Each number is 128 + 32 x the weight over its row's rms, rounded and kept within 0 to 255. Layers, rows and columns count from 0. Numbers have three digits each. The size before them is the row's rms in percent of the matrix's.

# layer 9 attention output (transposed), 256x256, rms 0.0664, rows 21-31,52-91,96-123, columns 64-127
103:129104087140183121110121127142073158147164155109086191116136093123060136095108130062102114085100103097131117136103133095092104171119131069174165111109109188131138163205103150150089172164145115
091:100196123137146132122152117166125078180132157061124121102104087114111135134076126113100168070117176129152137134148153101143077154161173119123136079103136109088121152185124137114139141092151118
095:093149086118165128161140092073089145172097185150138082141098161090137117132128176078184086103088089142113107117151111208109055154144138091160078179130139128107051122124121112125137103090162115
091:090197114154128133188111112176123114165061108166139150090155098106126153090133136151140115105120100095142102158145203141111040205165141077126141114066127147066111115156089136103156172122136141
099:199112136105099147113078091083122123156116109167115130171142131136117132173147133097162106187126132137129091134163075153185125072155123114151155165164065129135102137109082143096104126152140084
098:109209092109155167175091147140110163168079142164158190141106164119202116108132142139222108135135127163118144159171196208130033158113115080160112167113143119099126120143107157134150137143102105
096:112096128120045075101153083088175094167117147118124122116099099105110140083134112100192110132073105106152088105103083069098096098143126132130104066186115110145114096093107072155100118145159120
100:158175133062156172155120116128091091189142152158108093137155103135150207132127160162216141173123151098109123136214160167125137121145122111145104160123115150120156077141126144087109132223166076
095:088063132134152098155195154138122115083128114054104113110132117132138151108136094095138156134158110131100176128108105127143224109078112148129141106152170100131170098111206103154089138068094169
102:106161133144175136132135197165145163079159082096074184133139102180121165128116111101120217122183131100117110139110121077096105151118142133117162109090120115177149145161108155139172208091082129
098:140172117143111118121132120157148100125143088086057071117135141150135092129128083131195129107109140168130155141118143077134110088147156156143136062146122116182166087130158073144156153121101104
109:160175169151085121082104140125149116117094104084157174093176106213174041114120111115106119148114154119155124175126174057085091111130122114086184102110128157111139177065116157205111146121150068
112:139115125140154126127121149138105162189135175098087189122160100143104138161113130105094105111079120094083116145101113112068144164122102081157191116106102180110166109195127134217089130178153070
113:084175129122141123125125112198160099181124171113134121081129073111118142097067128088094162094142160134152113109124176116128083158138163092130143114103089105087144139179117112105133158071175141
109:116125094120172137134142110056118149171107173154144090135089173111139125127130231078136123121066096158114124113159115202134100144129137099141103169118139121120046117141133121125147104079139129
114:061178123165139165167090097185095161134080136162157114081180115139158148136113160126141120086134114126088119106116206150115073191134135065151187108079116153070104103180129143160153131099126129
115:219093119121087142088103112081103134193139119135174134144140145120125161127129129108158101206111143095158073151115044137184105111137144155163172165136094116144139146093108109112096138184118096
113:112158090118132171186086146148088195181083134152167170122098182149173134132130159098199082141122139153130165152127193194153083144143132051140127176143151124092102153154143122107114107157081125
112:109082129165084070118150106094157091127161142116070145120128082126125114126131112070172164109103091114172102127098088071125103075122124125109104070165133118159112103109117118149164131153131114
105:150124102104139218132129150141084111208144176146100084133129076150179170139128146142180130174108145140116099128145132150145199127121131122152124126116088150105162069164161103104100116248118077
110:130075096176138120172188148155103116109161122092062076121154120121146147130156101085135165127144102133097167098130140132122163116124089129108137095144153110117137077041219088150115174096095129
112:121145145128137112137155171177086173091138115113070168094153131154137166160108117101123205127178116129132111135146114074094099135100112107139164066087128148209162066149106164192172178114146149
118:114139124179129114143121147188129083068135120096061073094144101154125043156128062142222167089121153175154146119061175091119111118182117159152136049138122140127116127118177072109141155117124114
096:143146159099113151129123148122143112082149117142127095148141111145141131133156086181117156119145124161124165162107119139109121130109103110125174097170127176160152092164126106124144082078127082
096:125098156119147115087069189159129069112208130113109144131162146133069109157194105166187164085131200114124112084122144111111136147094171141121100156171190147118134124124110141122141149204136160
090:097106134146152089136117085130151172178100156113117093127137150090126128130167107157141091137160071129165092080110088162118138109140165147153129076104082132127095112124147119143195190136122134
093:140175112135141112183075075100147106152090105145121102129118142163091139126144164142172120120131146105071080105065138130139144117155164152128107132081153078064081132135125126114148201120113150
095:163166163105125169148114147183075129112130186101197143131126108112133128196110159154137177111077130091083149093129177106136181085144097135151052097109037136125143134085077123153129121151122130
091:140131146114118171083073182171160070106175121106113109124147080198153057134134163150115153102127169102125180194185176096152128065164126101078090136147159159099127152128052112121149109192104093
098:123180071117087105190152110175088102095114123075186105137096169056114126056102114154096156123120085152093180063098128089143145111180134159147128085153106081096129112127134128131145149136164113
097:089105105082128106179108096144157113129112055071139120117116150131097042132154134115138119108134152094148191143087176106153130096145125106095129119152115129079163166076140137111139183131105151
093:087137138118110148107141106159132158147121139193181156106119107120045075159115125117148163110141150172168178083091183129107171137117149114112123151134115155158169141171066135109077082184147112
097:131124075107171130093127178156147139150131098135140067190108127096042114092071096127129167111121146132122068086134138064092179102141160143124151092122154093099125124126103093114107073121164083
096:128150090157130096133144125151097187090122125117105140077128088124189089079120088145120124159127082131100122168093145109217096077079105123148142107105145113132112124183127111145144162084123170
110:173112098079167163167120147101181131092128138068195111127124109143151140100166091139143138087129133118116078159152138110177100098171114165129116070137120142048089177139162150097112182073106090
097:075094157103150176116125103081212085177120147129132074128121103134162137124152138121105164131139097165103172153154088167119105143179130158167150090137108137113116148062136087118207120117109075
100:087172069158110102133163137137076105108110148167130129115182199085142189162103136098115118130090076144101216127092085158093116164108165147176118183171134157204098076143165111137143101112129154
080:160172144124106143155125128164089126099118092112161082129088149115173144105141183116143167111134106109136083131096126058078122110159097157159091106109150095144071133162098183093134140061152127
095:150157091118097102081079153157099138184169148111161076095162148112161102140130116145148106148099091083136140072063142095114138110133193178129087106115126171177130118153127171171124130173128100
089:154096114142120093137115124114144117117187141123113127201131177148147171108172096131112115145116140144094095164146096181112115130121151105176115094117134077130128076154175077125128150112146118
087:143109156103155101183104087164162055153138087115151070147052131182147082144176127143143135090123096130127150093106119094172130104154098144126136147074112116081100060092138153161175165114135145
089:146085166148136165135169157143111130081068185117083181098164069145145108135089086105164154134126117157036187178188124143157077152110105094180134139145093136105152121150150116186121131104119121
090:163089136121145074078128177120103143109109193144167133134149170123225112127171149134145081151125142122125091104165125118175096142139166145098090125067155147168136134138119160143090123177113172
091:136133169126110079134058177149173089142212182084153128103174114135139116148181117143114149072156143079096128089117190077109143110149096194139094117100213101080166165114116154109130140144109113
097:101093199102084123106156178149133114133124099139109167175101151115164080132116145143148105089126116141080135173122130131194107138134128108124109117148057136116135096061122105121132102111098140
089:132098118159099125157147169076136133181118120125093072123108120083139130087143133125161169164115179119139101144161114173101243137155158118179185133121172114061114179136176148104147130167144138
100:090108148090148157150127133230158147142084060140067203135096131156114078147082126124098124077142104175182190139138081123167154081077126095102146121151092147109107076106128106144134143111113158
088:111115149144125107202165063145083140118146147122159137126099158073106162154191118145163107154103070174175133115166119102055094185143087131164159133133146158152120136210073124097123100114162052
105:112134141113137146097097134166171114150149101106080083136138133168089061147163131182101121109145154141175154111147148072149158100127114117094107116117159101109114151134134142104171138168123127
097:107086135151127142128097124166169150140103064108092118127132145173091088180153119149128133116138136173178136116108153111148123124098128112089073145094183126062161160094072128088134134162105152
099:129132133071212118141114108105195113174154109113169112130153109150129092129142077110113114116112122156115105125136169125145142125164145102199125077130105099084111095129110097160130138076114094
084:129124150113162123136116148111128107131143121114188097127128093170159082133153076135129137138172142184101139109137132068098089159165113135109204164119113152152156122184166154131134095092143129
090:124095103078096120100104108209168119134170159156125169162097117153112150140210127102182147113168096126210106106106147141127102174187094152109167213118148146090081082105125148105138178153145126
092:123137113130113100123123119127171170177111147139051088127130155101094129135168103119152082111155051138150174110120082197116135111107140116142097109119137161115077126099103095135147180105085127
085:117141105120145105125100084150126136153122123115119162135084157104102127123155187090146124160172071124163164074114127118146095085176155146145088110112166156119088099117123118114099216112117096
098:141115183095119160148134151132093162156125119088153167146121159167160097172101199118125092105092115185139121112096209120096162066078101122148113114093106168112138084128118112153129095197158134
094:119114144122086134101071108159119130143139141130078151172129133177168082128149152176087121134112100148155150150100193156115142130167100119072137127120132116111118085143167148101135168158114111
098:109144114195121117166132076122072125157084123097168074142148151108138154105130185196051133098077148162114161154130165141132167115107182113139086107161071124124174112147176184135125130187154097
087:096087086154134176130115140200107094085057138148143161067060121151076114145201131125160142145162114135160167190132139191197096103161153129087108230099110169116108161057119173098144158116105164
088:090139113142149125168137096132163090084124105145154149136125067144081087154116094122102121109084129137058102104078120084124197121198118116158140145133106096130108112163062164112100125115129075
094:109159053124153105151148146105169120159136087122178092118183151135125089131078192159116156098123132124073073105117107067070143101139161131160137021122128096065167111178110094137138083146176056
087:172101115124161083092143144163113159105117168120121096104165110100147103122140126144154133170110095078173166187143117094197140106117118150150054168137171147122102147120130154134132172115084149
086:132079113076114150076092120140128102167117178148123188061095146129143157145159117177163154140156081135171133184124189189169108100139093161110156139141138179123068133119210169127155181131125167
090:099123158129100119189109068075147111142163126127076061157189126139118140115105094075058173134108132151059156101080088145119097141118178144128140038086092111142158088104129105142142102116150149
085:095190118146128143144151100101069116098109112116182077150128161137134153139124076118061110090117121107065156130121129109139153187144103087166171128144109103158108117163161163109123095071142113
092:107148128163081131130142136181087131103091117132127157150093170116125183136164184122165092095169120166216076152147119141155114127076072187127115168081140146161083120096198148148193142132194106
094:119142122127096110101102110102106118209135106136117163128140122104133151137111128129138099121116110158180172098077162153055121125117131146121169097123085143130067118161162147130108194175166137
093:167173093139155091144105114141147091104138114124131157113130129160150159080151127101114176160142129105099170154116048091126165153163167115135090103103176113114101139146119093160152103031100158
090:103104170102119118118109105180131093177147137137125132120073174160189071139118140149151125130101084188158113098106169146142112124100076134157151136061147157072077068100185150139180126161116148
098:165052106151180139127122171112112135116142134150161139065151073160167122112134153148118171166125176102045125158136136125165144079156164157172095143145136098103151123122122140159096106123126122
087:183130141111094062106144146154147145052134150099107143168150132106133109145142093121113101120082117087190185118135110127137134135111163140124144108099099108102089113133082119124098173132075191
091:131131118111100109107039156178160070140150117101197174112141100109163159096163119107158147128174164156157158140094206145095108135097095226158178154091146115111103170117156137116169174138160117
087:126158142126098150174118143109069143129137143120145153093123105116153148099168137144168133105159171120106142146074151139154056188093141176112144105085080176116201161109145177166105084170172152
086:095077121172088166115135135082148140189108174158149097124131149106138162099132190153156168162122138130205158155177145142103148115069145174147135126118127142144143141117169139113138152163168153
093:144153176144127124155089154206114143109101105131113163090131107150172142184138141140134095055129124191132166124124111105201127168094118124102116092140117142121185134116167100156104041131093112
087:110059117109143176124209145185159069094117125148181131197079123110149103120169119141149101158113166196123139114196108134160138125129100074193185145186123119137059142124154144118160202105133080
088:117164064162096121116130144177133160117160084119051133131137149190070085152161133186085108105090090156193176091116142122143135114133161073117104090117097127080160146143121140086146121189088182
091:117133122108142129135113168165104113164082111148106112149163094113114124145101096149190160190054121131113106088085177139128164113096097145169103126081142145108154094089101118137142086138116176
078:092102102069151122109106114094150106174183058106156150085124125175125108110121156139104176131160080095093109126100134083118145106171144127192078084147174125091139124143094118153089108064122109
# layer 9 attention value, 128x256, rms 0.0423, rows 21-59, columns 64-127
106:148094133103132177184130077128076173119139121169135132151046112114149152149121152139107129077106117161119069176152120136133129147166156157071125132108120117124169210073132153124134124077082158
104:156211157105085176174142093097155127130137195099093124141112132086142175122070152169154178108179128083169159084156088071101149138161128155150166177107179107088157165124123093146192133139127157
102:128100149146158131173181117143134121128122209137112079071106076098177067068180171151048107141089092116058126092116086139177136105124109135158141171094100087085094164080071133164115135149107136
100:085141155093120129169078117108102172105160188165126112122113137126139155108045083121159174111143091152090135180085180118121157161162155131068130137071101112090166100088071064123147108075098136
108:097114129189086057130115089186093176150112114083133156136143169092083110153114174150129151173103190145116127157091178144125127115116174101196131116190096096117131112128069180117069107146161125
103:106106095145125074174068108193072150078185092118108173073139130114146101164083146098138080131140096163069081138073187129090164092120138109149110136108168097170107187139146098078083139146079115
103:060150117163100089144189169124125118135115166118108133101164106098179154170164134092143178107089153166121163077130077088173086104166113148091130153112086082137147136081134130167061160130173128
103:103157144084145108147094087197177165157170137149186097097163128157094110197146104131172174137146130185076061126119094151142122151105124082146080115133082137130147167094108083155079090149142124
099:154193149142146111059092112128127123151182164151132140102137158176165145073163101133111171179161153119099198097128113111061135157094175134112084093103135115116080132111186104091120141157095150
104:163169121110128173139142122110086165116215074110111181108111203198114191146055107150121195164141090123158133143102091093132111176155161166075130109085090150157112119129141131114141147147063078
108:134167079135115102107087134109117097133103160091071127143167177076130116173150107137162162085066125113196175145072122094134130158169170061085158136125131100110074141175200103119134118148111097
095:165116095091146126089164132074089082081116161121151170157182128149116109134137130119205088118104098152086158142163168131147119106097131099114097185130088154114163068079071101093148125171177138
096:062090078114079174162110110115111104152110078122130093143108108140185141188081115123107121154094102146116081106182067108095149092080156175114131189086099150157084127119142102148123174073080161
096:121132105171142102148163118144156158131075160112181166096112152104153175118106145085142165173154153156127204135152161074128091129178128146116165131079093089141080155088186139136129106113107189
089:109111132113120131069184137090137119173134153146134128133140150176153105063123151097081138140093198157111100085148142093065126096079148076091148085169051098107044159158120120152106073120154163
100:145090092154075116120109155130127065104097124128084128110150148173162130154066170163143121151138118164084085122135110141201175174158158115119075181161122170139106144094075137100130109114147075
097:133092142188157096133168154084056081167184074153135159119131091095144099106154063109150124155146092117145098077108107091143146146095106138141120150063075171124140101111115129099130136113104094
100:144149139131171091111101155115103169108103147147103155060102134109114136147096118104145088172163116069135120152124169136110191180118154094152147085118136132130085077105083084093110092175159124
094:111169137141113126088088120133064085172153152068083128108151120126140160073054093155162133087125140142152171079130178098112161175097104138113150121131119059172124174141116112160113105165121141
092:131164169075158143111150139154182177112142115112069093141184151095139174160133162136139108115162122147118086169126105119111098167113088158148126145195154124135109104094154163075174142100157106
097:108108160186128134146113129075172192117105177059118134105111158138123146100139113127069139190111128082060139100156137125137140140095128136110143128096185124153095108125094117160184175169083131
097:102132166096174138089140152084063079128108115123161142088091146089102126105086080130108103099185160094191153094141107136063103193135162084123181057100058164143116080067171094137091081123156125
097:098135156178115049057157106133086050163094127117082137142101095136150144115141125146177137174140135135133115123091151180063095151078143100073171131100155105111118146139072113158165077134119154
092:168130158057122146131090132154103186120099127157127159111102092084166110160163156151162119121116123153091136097089176156070166087154123098112086160119110151093075193172155147130143098129096167
094:180113127104104101136115108172148152138201103164175092131137166104175101128158168159159142141142091058192115162117086165181128089139189164142092089074162146108173075099134096101130178128124095
092:108142154119117136095164183119094135159127151178122163127144122109175099134113168119106102125119139117165096130143171139148094100167162071169089115120146141086160153153088096157147091053105133
096:090142064122111082153169160146113174082171146093142150171067156113161091131147107096087114159152162134088091103152081150114132133111097068111087112087152113184185105097080125106133166063109139
093:104100092135181122087120111143160138121136172103162111138114094106112128167129178117132085184178156064147144135174172076192130092088143106126117088112079144140151176138159147106088085155135121
092:121181140167133141126087151109074168170087085095092135189132168159161155123088123081085084170154153104102087130160103134084101172114099123057090175109071176143096096155145146101097106118128102
093:151107141090109154081148153148133154100136185095105137107148143160063125170135127127122083081118107109211087145082117088130095154113159124140244087112113189169114116080067158169150107156123144
091:099155114164151106153114107130144092133132074183172118118087128134105139136182145069094133136146121138102151116172118158161060131122075057076134038144140164156193168066186097136090148115105127
093:093078125146180158124148147142152180175149179137093143158134093155139128183080170095083083105028168101103155099137092104110154192119190089082123181144128138156114085153106101158171093130116092
096:141143122172191120094164099181077131141126130120160115107149153092157100134134183122090114099086077117145146161135158186054136137148112070135177169170159172152171161141056095148113115128114096
089:080158100141073129115095158153129135092187149166166168108125122167122129149137100100180154119186111133124097126097143156116190173143161098086156174178139103113089178159105109174178129127141101
095:082170127122110168092108118102067105117164157144106141089148142139078157089066160113170106134150149128099165170106118162115063101180145116150158102084123113148157088151134132177171070146143109
090:135114170158079148063104127098130152133156157124170148085129174100173196165074090106149186146116093105123161155145141087094098139100126170116163073154121093075171129141110141119118141078087153
098:155116074135078081189162134065112140156090134093105135131099131121169116134176111120116075145152212167152134092135082050099099112109087118164153154132144101143125140081136147162129061050167126
096:119125115154089135148115100144125154160113112143079154088083138097154108146088170092050111075132148161153136108180125101162141112130139100130105176138128077100094087103115128110170078051124114
094:199131136092121158108140104157154114149093150109123124071123084091152170109141083147103108181161169148112151159185135089129079193127127191130147123121126201164082157103151123153123125204069150
# layer 9 attention query, 256x256, rms 0.0418, rows 64-127, columns 64-127
085:162158097142116204141133073148134127146127132172118128171091099135129131138102127094088113082115127169102071112140148140141129113109139125111124158142138160160121186078125145077148126137172137
108:111091124100157122145129181149107077138125152151198106127141130121137094099151155170165109166048090083137099098071119102133123136172153140138120134064162071089159115042136107166142133122088125
098:121147134161062112125099062098112093143081136071107189101112105149181137149115104134135123064097166186105145194125097043086194134126137108143052121160107107174164118059150105117151129186128143
086:137156124189130181186132110125099093094088125121106180130159150120062142160131162166171143076111144191117138136164159185120156178116096142110122132133170097169135192113089129116091158131117143
121:140090152085070131126189164091121094134148139154174161079128119124115092154099106138112154144152152109050158091167105144107113115089194163078133191153166204120124112146079176140113068120114128
095:114144103147134148158121131122118141153122083068071078183080169130139124161093115176168082130130134119163122099133182117152161123159087186160152159148143165154120081055149131102173097152096158
095:159193136143152152132115159149103078125163132132144150095191134148095105174157138183120147122130165108135069147165127083124157121103124088068126165096131141088173136139170128116148113181144057
092:163088094135081098165106180099097120094130192147129160104180161115154117137144061139113120092069087156123109135162024113150084111095141119149144189128137128077087159183179134115138174174155094
108:165140134139159132086148122083185157110114146150217188122092089139121161070152147174078147110108157126062053170161145136160135150147172105074128074139051117108082159126163139134144109130165122
096:121107125120115111109148158164114109177162158166064227154151176099120098172141081158141111137126117162134167184168068162177134171154093139216183090113116131147098128203125140131167088054153138
134:159159122127105118161076156129090142152151116147115119093155136135172114123166118122093173087154082160134178186128132133137155157161092099095128136121135072147147190082116137107145160141149188
100:105069098143147098153147065151093144125158137130158153123138145112094154166138115139137123085109088137136080140152114123144140138109125108088124175129105169165032042160165108131129123144081175
097:085122100172127115077207083096103130154136168037149104071098152101132127102133097179155156141161100171149108075174139083140077137119130162140127142148141170092087102121101117169098070153096143
101:094095177103105125175062058148091131144130115169154159143113103144084111127125202133151120179142167148182071089142127141105161121103135144196125139124136163120155123131075081114154179166146100
096:105154118182148054114132128075126143076120122174098133147078123162092150122104177094100103136116148120155120113124147164132172106142133141174124064135114123146107129141088155097113192194136109
100:131132127108150093163121177099136123085134178142131169117120130164073157172128088153134168153133168195143085115101109147146094173089151154134179203171210163131093130147176088134097163108097128
114:089140098101127063080180089130122152119140137108139102145170147108127160113092120107123130113121122169145080166123079136190129077154139160088144131077064190128131143124108129090126090127160101
089:147141141077063057190136040125147174153105128128177111057154076113040136094195185104107177149139104164142082168121112116125192124146114072147095148177109162147097204121115138124197158132119111
126:160135151175081177105103125084103144123161110076142185132155126179190114096148146176152074151196148114126145145069136120098121063139174132141113117124119101109148102138130134162104118065082105
094:124124179130087196148120140138144116183112075154101129110129107164173068131161164166148082162158123126119116131103164179156148084132166115062140127086128133123157087123131093090151107190098152
097:117114068129160135132125076100111129127141123138105143135072138096087112163121051060178128163155154142142131137182111132128175137129134118130159183114110071168121102153104099024123124124113143
113:089094158076096115098177160122106099193165125118173164105131124106175161095137199100115114170118116161065129084154138139120081120101156084138139168109160179093078154137114124183090087126110132
096:115165095128132154168111171104171134099152104059051068127152129088082129110103119116149077137174160118119143130208195147177150112148067102148142127119098133166103114042111138065138074205113153
096:103082148053094153149058118148110085112107127140122152122179149088060113134143142151126108092148167165188112132127168094162113100136099153145085062101077097173139119053144080127167116101174159
096:126109089152092148148093117125086130094125129069099106168141203178103167137112104137194105160105142119093094134095117105109153060148099153074109128172100089083141098117115130078143148141070177
090:116099164102138151113134060154116149130157049107145094125074098189129091177163128136083116131090151092149142074117134107158093102141135105179131091135090156143161094113134162188158093088116102
102:168203124154104174124107186116135107133142127138074103155152132148085114169126102090113103098115114080135098185121163136146166129116076129164199110132088131137155086075166096071185118160116185
097:172133146183172162187166078126181112063164084106118161136178111102173098078093194079103182127151117166109189127087090147140156153119087091153154056065091097090135186133129159085090126118161099
098:150146089100101152103143174142110159116117155132141077144129194137152124119104111101101166090098070111098138134174165079144146079126148137116174138097114194078157158072149130107093119095117150
102:090118151122142166108167056078132170140146144164149114131060116147157193089130120124145114183117136147167079128148115126090174120093189088172130100192146145159105107165116151125107153070189114
095:106121175135131144174102131159186213098122134150149110096165107156157102147099142165174180083116153126174122154115161154136150116069164112140077117118140102135177121117122131161115135123095109
101:173112113125150165160174103204179092083109105091131143197080148195081141206112159119168119103158125050120149128145081148106111070096129094096106148162088159130133129120156133173094154113145152
078:108096082090097118168047109087134146101060156131187101137129138124135192175190106165119128060130178113127148074163153101110167107160153081122108137141125129088137112074136137155146062128146125
115:106084138147139153090178108086123092108155157143165144150135165132136092127089102087087154138110103086132095154133078137145083104130168091102134092131132194122058125132094157175108143138097075
088:104200180126158159137075172138113137126208117162117093068108107169120115215121127153165101078125110100151148114105095123096153111066149143152124142146132096138113156116101112164102187090109110
092:083108141172122155121111114148097171174110148118101103160097117135128079181128128168111138087116116117150175120121135108127174116149138138130100166056102138071131082076096103136095067143066173
119:136101158172140125117152149108095108096109109117113090095107125081134106157127158104149113126148116111150182163184116142103127167060079122119207158150125119180093189137128100147072143137178091
096:057153126084143180104134076113094152175104143137073133167130151154088105135144095146164129085149131117130096153086149137132136161081116152126152113146150160092149102094191083094136134138039123
088:183147087134143110089161056159070100054129118144173165161113190056120075155130101105130116119122150117090101116107095078145161148119109156099176142045080079100126101075118119126094107130143141
100:155139088187094108120145102125126078118076092109134151122131141082120084084123088081146180155143058129111127094160074063142106179150094119093143132153107080125091140103113133116133129094128161
090:139125146117119143106156138114092184141160149115119116064138102152094110152089134133128166123076171138181115101064131121101132172094152128106086134131107129095171117118107143165101175182143103
098:125107079136060121124153156139093112176174110122109181127194113095150080120098095125171078136148165139115154098162107116165129132126132154121086144133095167125112080139156102113138155125107127
123:127125081139110119109089093172121096109141112147122108164147133117128161103128112045167159131121145145162129105119094132141160174136067153107154196121115106116138174098146153075148199108158202
098:101100157107100160150090138195152130075161190167143145159142096185062122123092124154129031147109155073128120111085148145170098149128176132110156200142129141131124115139172100179151114104063088
094:127122133153170079086141138112116113100148085118096152135159111162203132141059136154143185123109140167121111178176143088144183122132134172131105120051151066150162131118178107137167138162155138
098:108163151073132130142079146161098120157136139158067164076103112086143149157128160153152187132189090151177163087157137170151173111034166115150151107153127139111138141115066092078157187146117073
107:177161138184077073164133058105115147092162122109086158128147111112107128177120159148067089092081140158121120163126070103117150153105137105155103139133062172177112176130136136082152116128115141
094:120098122164155157129111120160114113134122154131201090134130047120090136154123119122100126147174159142098136109181140122143139175095163106076160110092114155183166148111111150133052120148117135
119:153135111104098094157122130174083175145106114135081119159139197122137152141142122108150120104138062101110140120099144144175134096150065079097118142072115182143118137073149120147144141110132115
100:042106060107165143171146132165132155155081110189102085078141063204086099114097158118172106136103119116113111073128133140121108173150128130094174167159152129154101146141085070124149102122122189
141:099136084114080057166076181176148080076080174142100130128199167114131139092117149149156135141093040101119135098042084149144140094097119101126115090114147177026143103108126138167114103078041132
086:085142130133116119112123138171148104110119114067160123171038174169050140150144129160152133122105097134127147161176106129146122124121172129078168062074111134101112079109070159169053128187157093
089:111158108103100103090117139123129126159089158158161129195115143139124162148093167082159138143116089116113159120197112162118158118117112095101109111170203098165130129165180104145127064133193172
104:141084132117119103171134174148150098112160151073112102063093108149091102156151160109082113110109101126140110069117161106140100152123200121100169157161141151124106079135188133177156139169092110
095:132125119095123177144166141105101179144075127062215129158101136134138117130101108142097139183109198085137190079155135113146178079123146105112105134166131153139103100060112135120130123151115113
102:044145115055127115094178088204159178118103118155133188110148156195086115155089175185136142128084163108132108128124187099154134079127147165114119108097124143136131108132122157111120065122149167
096:161201118134114124140089130132178086050085108101120112142137181139119153093126120100155139102132116119116105144196067215097123130103078122092128109179145108110153135119170091090074124110123211
112:081134190115168136070152108180094148171131158171092095079072115094155169188132164158122139154088170156172112135110154129121074101107138131159073134115126142129117082101149144159107156151152089
095:073110172097116143107064140186114077173079109147143119109104102145096119123161118145178164120099068115155063138104119157101144120095136105126139097128176123160111160119109085104168123110085110
095:119122166159132098160104129146167117116101119125140093100151110108168087104120160114136183092137133148102168172139116171140131137154099061118145087098169086098190190152119087082141133136146121
101:143150094102144091125111150153122111177170143068165137156095181124139051096128167132152172181119091188128123108141141132165143067160197155121187135138132168140077151110178117126141150148129129
106:111160122100192093138098143134119158158156152105126183124159163119100145117141135167140100141169159093135135150164088134126151171127114112151128147162144081128104119114110099171118094097164133
102:055124156127165111169118141121089156129139116134121168176118112133123173170128138123184155048106138144158159133093149133136117183132142177160093090188149056102185148091088134112078126151203085
102:126116106109142097153158156182106130134139165161137135208132125163123144151095186164145139111171173141136139144183074113092120099162091061139156155156155164142147151090111118118201132113076134
# layer 9 attention key, 128x256, rms 0.0404, rows 32-63, columns 64-127
084:122180095157167145127073153196131133172110094124125151079153099103144136085149115116075185104154151163148121175116142080173080116184116183167113116154084154150110143155126072119137125067176181
098:161089097117042094065146148159141096102155150080122132126143158146123161151118136127069118170118125058116174099126094168194210132143154145092123139149168137139105119111166198102100162166096109
098:152049143106203096161101118073115141084133163180134060124115115121114077085132115068126188113076148183153160112097133142141139174149139087129139076087146149125171110137106151103104113106141184
091:101165172143100098074075082165116143195093117081085073113133159109159092151118121058122098144106169154124150178141127165158131079120137164135109101115154127130197143145143118122152114180088160
105:180124149140154113112132122142164134100161104146194193160099071134146162139123111124128162089167118157147081103097110086136145127066162154123105130144080134154107099123098079168134167126121111
086:050153097162158162091126135148107117181122131160078079181119087139090167174141126081124153203128130135186125100193169160162088101172133123086089161187112082089146119146097151087134111158135138
100:186150164137052137156109123129168118060090105129101145126119102130181145189147076108122113106124103175131101101135068102169159153095136083135146075099164077095153143197184154174083139115077156
093:163149180198137092110090136115118046116165131119093096095183112101187113062125104118086150143162106147079143098132082136154122145171158118161105141095116157165135070110138137139189132097112098
088:154132132143091124130144137138128133138081165106158091193091107164132116194131125171103146121118099144173127067125199142111151153138133138157130107114109125152112099152121164090132187128133111
096:116180152136085069135132170176149143143164119073134100082120115159105144073138158178113164114135147086155097122087095145120098141149158097160101095118106174202141124185127097105154117099164132
121:103170132104161107135070155149128126098067125138129073130108155105143102080102164085105146148133164118154151190130106183114138139141084086129142106131119106166120186079113107026114143151129142
108:134148178133078109205075168132130132125082171148061129102140132161065144161092118133096087084168199111091103115101114160109191092158119147145146157211128155182102093111085138138088116134105158
106:096070200143172114101190097103132146127159099131081124153152113096163143145090116134157117102102101135130118126134155151113121103124086152085078092104128119071144105150157134095117107099138101
113:162141156092171153132153078128117094108113102093146100161121093134100083121116092177134098089097118109132125177161155116166158150086160153204101142102182108187177176092077079044090164166150140
107:116160161131080125192138086115075098103066076158131127136162116142135147146070132112138081107067092141098112116186126093150141095090119153140115141164115156168119200149143122071166151154132144
104:158177158092124111079172107086090090092083154106138113135112122127102162177122058137148080169178128136119091136061078158115099161161096074039110136124128090172156111099161146122133136146113102
097:095101160140124156140122086089092110118127111160145116137118164169152116165088150089144158102139168149120140107116142134076159126116150102163108121115149144112142072110090145135055159070127182
079:150102071155152146102152156075106098163095111091144065089118136148190186169069117119158110100119160069059182064161090147085126098095183094156073139126172120108137072135173107120074126101122143
105:156103138113123093195153120107162206128159139123171145070128120099127085140158174083065110088114130179103094173066139185134096131123148052176119108130157123158143076172144164110099162134108166
098:079135092071095115163123110154132135131109175106148084109199167098149104122162161127142107153086112114070158115120151098127200153102096128090134129091137205082124096106182175157162102085100093
082:133158107136139172129149119118112135090124141172113107167150119145157098157083139141134180048147135149135095167096114153122099135117096111143168043148154086127167161097099091160106164109167149
096:147155138163077129101169131115215130107136161118115135120111071098082159104150145186164135143129175081126072136085108085123141123102124149061119125174113195141113164104189136140159115101150078
098:078145127137131118098088136115142144114143120200135075143153142081154158121113103147140115156122147137138085128170100119055164156095169146139214111171161113176140111141120054118065082179153117
099:127079134106095102179106116127158126126138106109152099106090121125114078135216122122168111107123129216121090164125149122145150110145108129157161117159170116123128120141106133152120129091117091
101:111118074115109163137083106120108136082085143128062065143114140104133118095103091086156117093089122168114119134149118165111136106185103092143092131087168123160123122120123163121115107150115174
106:127102128146126103111131163175145132149131133091178141157158095103115166142107157156158107126167177110133070145107140130162100141087185170175106135118104146101123138138138087153136155098133067
109:084075088122133164125081140210104106162182090160172117076071147142141158106096139107120127145142130131124137085141151092122123136145130115185140127160146104101088153124119114131075167170157098
102:118126120092153107169166152103189106101176138112137097110102088117175101081130151069147119105150110189068118105052111083137110150126110094108168143103136130132172121168184151126160148131166159
102:136182148081141143093101177147103150119143116153089147073157165113149158064178104154082089125119113130108131157148116077181099088110162140167134121130150161159153119155098141157136137130146178
104:114131146139144109166133156127077091162089152087068099215177136123117127173105075165194101084132102181099085136116176088090168133077172129198148161136093125142151117126115145138120172100129180
111:140117124130111134168172120109088109129137092153168119156088144119113176129077146156161159062095163156163134112169138093196243179142105176148140124109078113145083133072140144067131144176119118
099:179145121098142166173178094071150145134130109117122104106097113113065166140119100114129110094075125125111075138118154148170175147138110169134196177165095127094150113133133139115144123161101102